Part of a small language model's weights: 3321 steps.
Each number is 200 + 30 x the weight over the matrix's rms, rounded and kept within 0 to 999. Layers, rows and columns count from 0.

# layer 10 MLP up, 320x128, rms 0.21, rows 284-300, columns 64-127
140,182,211,207,205,223,189,211,166,170,195,197,223,245,200,184,193,179,195,203,253,234,198,181,188,167,153,175,149,184,191,216,163,170,150,253,191,168,135,220,218,194,194,176,144,180,177,145,249,240,229,218,189,171,228,178,177,204,164,251,195,145,181,211
221,170,176,158,251,160,233,131,182,197,223,145,205,171,179,181,158,146,209,204,194,199,214,178,148,195,285,157,219,219,179,206,123,234,223,211,248,209,162,181,187,238,166,181,212,186,199,154,187,166,203,190,134,198,221,198,243,201,193,179,210,190,166,192
233,244,186,215,228,172,141,213,237,236,184,178,208,189,179,192,246,248,257,246,189,220,236,213,196,236,228,192,153,176,193,191,205,260,198,251,233,165,163,170,210,178,183,210,228,203,244,229,209,191,160,199,210,215,177,195,185,227,186,197,189,200,216,185
275,149,228,195,209,239,195,130,161,196,259,169,212,212,251,226,194,224,175,199,221,158,158,158,226,216,205,223,205,226,238,222,180,203,162,212,164,228,200,244,238,174,176,233,141,177,208,184,177,178,208,208,233,208,226,183,194,188,187,222,220,156,273,154
181,223,220,150,281,211,311,164,179,164,127,177,156,172,181,208,137,202,173,201,206,199,213,208,173,185,190,228,167,221,200,154,237,228,217,189,219,218,225,209,205,184,243,215,198,197,202,255,243,220,234,209,183,199,187,213,149,221,186,230,190,190,190,198
161,214,202,210,185,231,216,219,210,188,184,219,211,231,206,181,209,202,214,198,206,206,207,187,203,211,192,218,175,260,233,163,214,151,243,239,193,207,168,247,186,186,226,206,148,248,224,156,181,159,169,151,159,201,190,198,222,151,203,221,200,240,209,251
197,206,261,155,187,183,188,166,187,186,240,176,200,215,129,252,237,175,165,198,223,166,245,207,240,150,206,204,160,188,231,209,180,226,192,206,218,204,200,189,224,180,247,197,266,203,205,171,202,253,180,168,212,198,234,181,225,176,201,185,166,213,213,164
216,196,135,166,174,153,243,177,231,141,213,191,206,190,186,227,191,208,232,189,216,253,200,220,211,156,204,157,203,213,226,153,217,191,201,197,175,161,258,205,230,167,191,205,247,187,216,211,196,178,260,221,210,274,170,189,220,222,216,193,167,175,172,214
193,197,236,212,211,195,217,194,201,185,243,192,226,235,200,209,182,189,156,257,215,212,274,245,218,183,279,196,175,241,222,224,234,182,213,189,178,188,195,179,210,170,229,189,192,211,176,210,224,174,205,204,177,263,195,167,185,235,198,218,232,185,189,244
187,207,190,228,244,198,202,201,175,246,161,215,222,232,182,182,227,224,225,212,184,203,216,162,237,196,240,186,158,207,245,229,218,232,203,155,194,198,205,212,243,191,178,184,259,183,242,264,197,160,227,222,225,196,186,222,190,199,209,125,218,190,180,178
156,233,202,190,188,236,212,177,143,196,200,179,175,232,279,203,150,253,164,223,235,213,225,198,199,177,219,206,187,220,187,175,148,200,191,197,179,192,227,247,153,225,202,167,182,224,232,233,182,238,188,262,206,181,194,230,211,214,203,189,254,188,199,198
253,222,196,214,219,294,207,236,200,218,185,183,200,201,177,150,196,192,208,188,210,238,166,190,207,219,207,210,213,256,160,238,202,204,180,231,191,237,197,226,170,206,207,137,232,202,207,174,228,176,239,239,168,229,190,223,170,193,206,155,250,165,211,213
237,226,207,184,182,208,172,186,160,207,212,156,231,191,225,257,195,215,201,240,189,217,221,205,125,188,207,243,186,243,175,163,203,171,233,235,232,167,210,133,184,223,234,223,180,211,218,199,215,174,176,163,261,168,240,176,231,237,212,176,186,233,258,221
245,183,128,189,193,196,231,184,212,170,181,252,216,196,161,193,198,204,224,190,194,210,185,186,263,204,206,207,219,225,137,197,179,180,173,165,197,210,186,221,163,161,185,197,227,169,200,155,180,234,228,188,207,177,205,193,261,173,218,216,190,204,167,114
221,218,214,240,233,169,228,196,177,194,174,253,183,138,220,210,205,221,181,128,219,168,214,196,230,207,189,243,180,244,190,191,192,179,229,206,229,137,208,226,234,205,186,161,232,164,181,171,203,188,192,181,155,208,159,149,219,185,213,211,200,231,196,196
211,170,209,170,202,206,225,177,228,189,228,234,253,193,211,237,182,134,220,163,233,248,197,243,172,237,195,155,188,254,228,198,219,223,227,217,179,273,173,166,203,203,201,223,246,205,224,207,234,190,156,188,240,205,200,141,171,201,239,179,210,133,186,201
224,236,203,120,214,202,180,139,183,199,202,168,189,205,229,217,210,209,190,232,213,218,178,197,242,211,156,180,242,234,253,185,158,169,258,231,214,227,180,189,209,178,208,152,184,176,210,180,180,187,232,199,199,214,209,158,198,218,181,285,210,235,171,167
# layer 10 MLP down (transposed), 320x128, rms 0.195, rows 284-300, columns 64-127
239,216,173,193,218,229,234,195,212,183,192,213,174,151,199,269,229,148,215,204,227,196,218,192,230,163,207,177,156,212,209,181,207,234,281,177,255,183,228,159,151,215,191,205,211,192,192,193,184,197,172,173,200,251,210,202,178,211,251,281,185,220,204,222
216,233,192,174,217,158,215,198,206,235,184,226,229,199,198,170,201,186,184,221,225,248,170,191,161,156,227,218,202,216,231,228,206,195,205,165,208,229,196,176,261,191,239,203,243,200,191,210,202,209,202,204,168,206,222,179,254,156,202,223,220,210,183,259
176,213,223,174,230,148,170,149,187,198,196,225,162,181,213,237,232,198,243,183,191,189,189,168,198,196,215,259,248,208,189,198,169,180,211,200,220,199,171,189,217,202,187,214,252,214,164,224,209,202,189,200,186,213,203,222,209,219,218,203,176,212,172,187
155,249,149,222,229,201,205,207,207,210,129,207,202,120,190,175,222,237,194,240,213,175,194,227,165,224,195,217,209,124,194,204,199,222,193,199,172,182,189,190,245,238,233,214,188,214,174,204,227,146,177,233,175,184,207,229,193,166,176,226,164,188,226,194
145,209,168,211,122,190,186,197,185,246,208,213,204,232,214,87,165,193,165,156,188,205,235,190,135,181,207,223,212,220,173,244,215,243,211,247,197,195,255,249,213,200,178,179,173,279,263,215,192,126,163,185,194,232,217,189,235,236,198,183,197,172,188,191
205,238,179,212,246,152,148,224,152,184,237,197,256,197,250,196,225,188,204,200,166,181,180,192,203,188,151,211,255,173,163,193,206,154,266,199,210,164,236,175,158,180,215,222,214,181,225,203,215,218,214,211,224,195,251,132,169,206,161,206,223,189,239,180
188,202,199,240,195,188,236,179,185,218,222,240,230,196,211,172,214,186,180,177,182,197,200,153,226,224,255,198,173,281,182,186,189,193,225,182,211,194,234,122,184,235,184,206,221,167,219,219,232,208,223,235,195,201,207,182,184,147,199,173,280,174,199,205
171,178,205,186,162,210,209,174,218,230,188,175,159,225,191,261,191,171,233,213,183,194,179,208,154,192,198,268,197,195,233,173,191,162,230,211,225,194,219,195,164,171,241,217,181,199,179,208,204,201,177,209,225,197,206,158,123,160,215,275,187,168,200,166
209,181,225,203,148,149,230,221,203,192,211,154,228,207,187,197,239,189,204,223,186,225,198,206,206,167,185,187,210,213,224,175,206,181,234,219,206,208,233,197,173,232,187,197,235,259,185,191,183,158,181,255,200,244,151,203,204,175,204,256,191,213,187,189
176,199,205,218,235,202,230,182,279,220,197,210,222,248,145,270,219,171,195,203,181,217,184,203,203,196,170,183,232,196,181,206,182,131,206,197,234,215,222,204,206,206,176,140,211,238,201,117,192,233,182,228,200,170,203,174,158,214,221,163,183,135,161,166
170,177,203,194,209,193,205,185,238,215,199,146,184,248,205,182,204,157,192,184,185,163,196,191,200,195,216,150,203,167,225,233,200,196,216,222,240,193,128,222,247,224,171,150,207,230,232,198,204,162,188,205,171,208,207,213,202,249,196,185,162,165,172,184
179,178,163,175,169,191,221,234,203,203,219,186,165,244,212,167,183,250,166,197,184,211,201,212,194,206,210,211,159,211,213,230,174,241,183,188,180,183,185,253,278,191,197,174,196,186,220,211,223,229,212,203,236,148,163,201,188,181,284,162,149,230,203,217
245,216,199,144,244,222,224,195,194,214,209,203,203,144,255,222,174,260,176,189,170,246,212,191,174,165,213,195,231,231,197,182,179,162,204,185,205,202,234,196,199,225,249,208,185,180,241,174,204,222,182,199,227,224,244,210,198,231,189,237,123,195,164,190
167,196,226,213,193,193,286,183,183,229,223,201,186,190,158,186,168,219,179,240,141,209,231,227,206,242,184,176,190,217,180,215,138,238,212,204,206,231,220,198,139,206,231,178,169,171,164,198,180,156,220,252,129,243,217,197,209,221,235,209,230,215,200,247
207,233,201,266,172,234,186,205,239,218,251,173,201,263,194,102,186,193,229,175,208,176,195,187,190,229,233,190,216,119,258,169,273,205,212,200,208,233,205,181,194,172,210,180,173,222,187,183,221,213,204,135,257,210,167,241,187,183,181,170,217,237,199,204
170,216,196,185,190,172,205,227,185,248,154,213,208,216,145,211,183,222,211,168,201,233,180,203,188,203,172,189,183,157,171,236,153,207,238,217,234,178,161,207,214,253,237,187,189,207,187,227,203,241,232,222,237,140,182,200,224,232,209,158,153,145,215,168
245,214,172,208,157,213,214,197,191,195,221,211,186,207,186,205,221,268,269,189,243,140,185,205,232,201,174,154,222,127,248,247,195,243,200,191,170,224,198,164,293,175,136,199,197,173,262,170,225,202,231,264,227,167,219,180,208,105,205,185,170,171,177,185
# layer 10 MLP gate, 320x128, rms 0.206, rows 285-301, columns 64-127
225,165,199,182,206,169,208,205,236,169,204,176,222,214,178,162,199,224,187,161,139,224,243,171,194,143,230,254,236,203,168,247,223,224,208,220,254,188,164,196,204,195,188,220,171,209,189,240,166,158,208,259,120,186,218,204,241,268,174,161,223,168,206,181
203,197,195,193,204,207,185,164,163,207,207,124,188,206,192,211,238,188,143,151,150,241,172,183,245,175,174,217,188,213,153,176,194,163,177,171,179,178,150,148,201,215,164,164,168,218,227,166,200,209,174,195,173,194,168,191,225,216,182,177,202,170,200,169
166,173,168,189,244,180,198,166,200,157,185,208,235,223,187,191,283,207,210,183,182,209,171,189,207,299,131,205,223,134,161,219,204,223,157,197,221,205,183,167,207,250,241,221,189,194,234,207,251,118,179,233,212,210,141,203,215,220,232,237,194,207,174,165
177,211,188,200,206,194,158,188,184,254,228,207,188,174,209,229,172,201,205,187,193,213,197,265,245,222,247,223,149,195,207,198,211,224,157,204,226,229,182,198,119,154,200,184,196,177,200,163,215,172,186,206,160,174,208,201,233,229,165,234,234,189,149,186
229,205,204,196,223,166,202,186,180,266,191,222,206,258,179,221,208,188,166,225,201,175,172,221,172,165,220,208,148,205,153,226,168,203,183,261,181,253,151,189,209,211,197,227,175,193,220,236,197,193,175,219,151,194,136,227,182,189,199,131,273,185,214,230
162,150,204,218,191,173,188,178,180,205,222,194,201,202,175,240,234,229,144,228,144,168,259,189,193,219,218,261,215,168,228,235,205,197,193,182,191,190,199,169,199,219,230,260,163,234,256,261,170,175,220,228,190,167,208,192,177,254,179,227,187,188,210,202
199,215,200,177,193,242,216,219,204,181,227,178,193,192,253,237,163,213,171,219,199,196,212,207,216,213,212,206,244,224,172,158,225,252,222,220,225,242,143,193,154,222,192,179,205,245,186,209,160,156,180,206,200,233,171,208,202,179,178,180,233,209,187,150
193,170,242,160,156,227,206,197,218,224,196,185,190,224,192,188,240,180,200,192,215,208,190,196,213,204,205,197,217,165,238,228,207,183,176,148,220,183,178,193,198,167,244,256,204,168,217,234,212,186,197,150,220,187,229,226,207,235,236,140,165,158,171,258
222,163,240,171,182,228,204,172,164,216,189,188,196,209,244,246,209,222,175,149,236,259,190,206,226,198,134,212,228,195,173,208,250,174,182,173,248,217,168,201,194,262,230,229,210,162,151,226,208,159,243,210,235,225,202,248,257,228,173,204,225,135,142,193
179,264,220,217,213,256,154,242,201,183,164,165,205,237,219,248,231,181,167,212,150,167,178,160,223,207,176,199,193,252,214,216,219,207,228,211,239,230,173,183,172,207,172,226,235,119,179,205,197,176,224,198,167,200,235,210,215,194,235,211,183,185,170,159
184,241,180,181,144,192,178,215,209,183,211,212,178,222,261,163,168,204,181,220,152,179,205,212,145,201,170,222,220,235,209,238,233,165,227,187,179,217,221,172,214,174,191,238,223,148,159,202,134,197,206,163,257,172,244,253,179,221,204,199,182,286,202,200
202,220,189,201,197,194,198,180,204,244,153,227,230,252,182,246,204,210,180,201,176,244,232,205,176,222,237,238,208,193,189,177,169,214,214,155,172,207,236,191,192,216,252,190,192,152,221,213,181,184,194,199,193,185,193,217,222,255,209,227,155,223,226,158
218,177,184,207,253,173,181,213,177,204,173,236,184,221,230,171,136,180,174,178,203,184,158,176,218,233,187,172,206,183,214,173,218,254,189,225,158,230,268,175,166,198,190,170,170,226,278,178,183,220,154,214,251,152,197,223,267,218,204,164,232,169,221,207
200,197,233,126,151,189,197,130,243,231,226,194,209,210,220,185,193,237,194,179,195,267,185,183,205,242,239,174,205,189,206,232,219,224,238,166,197,203,219,206,137,197,193,165,244,241,177,257,214,225,236,201,205,173,211,268,253,225,191,227,175,184,240,165
227,232,279,220,254,218,243,146,240,244,188,200,203,244,129,230,183,195,206,222,207,223,218,206,134,211,248,222,151,199,203,211,180,169,194,168,232,202,161,212,208,235,148,201,159,167,212,142,210,169,194,223,194,193,152,185,187,228,236,192,223,216,171,196
219,207,229,179,192,213,214,167,188,227,171,153,150,249,255,200,127,230,180,239,182,210,253,216,212,201,167,128,224,201,188,223,128,224,238,237,196,211,242,195,163,124,206,152,203,212,199,174,180,201,209,254,174,215,171,116,165,248,135,226,196,166,190,168
228,243,159,209,234,172,193,190,219,201,153,187,205,207,237,208,205,236,192,187,161,193,174,265,181,210,190,173,208,181,202,203,238,171,208,227,178,228,192,199,230,213,198,178,161,243,167,193,185,178,213,209,137,282,139,236,202,199,165,182,209,183,263,122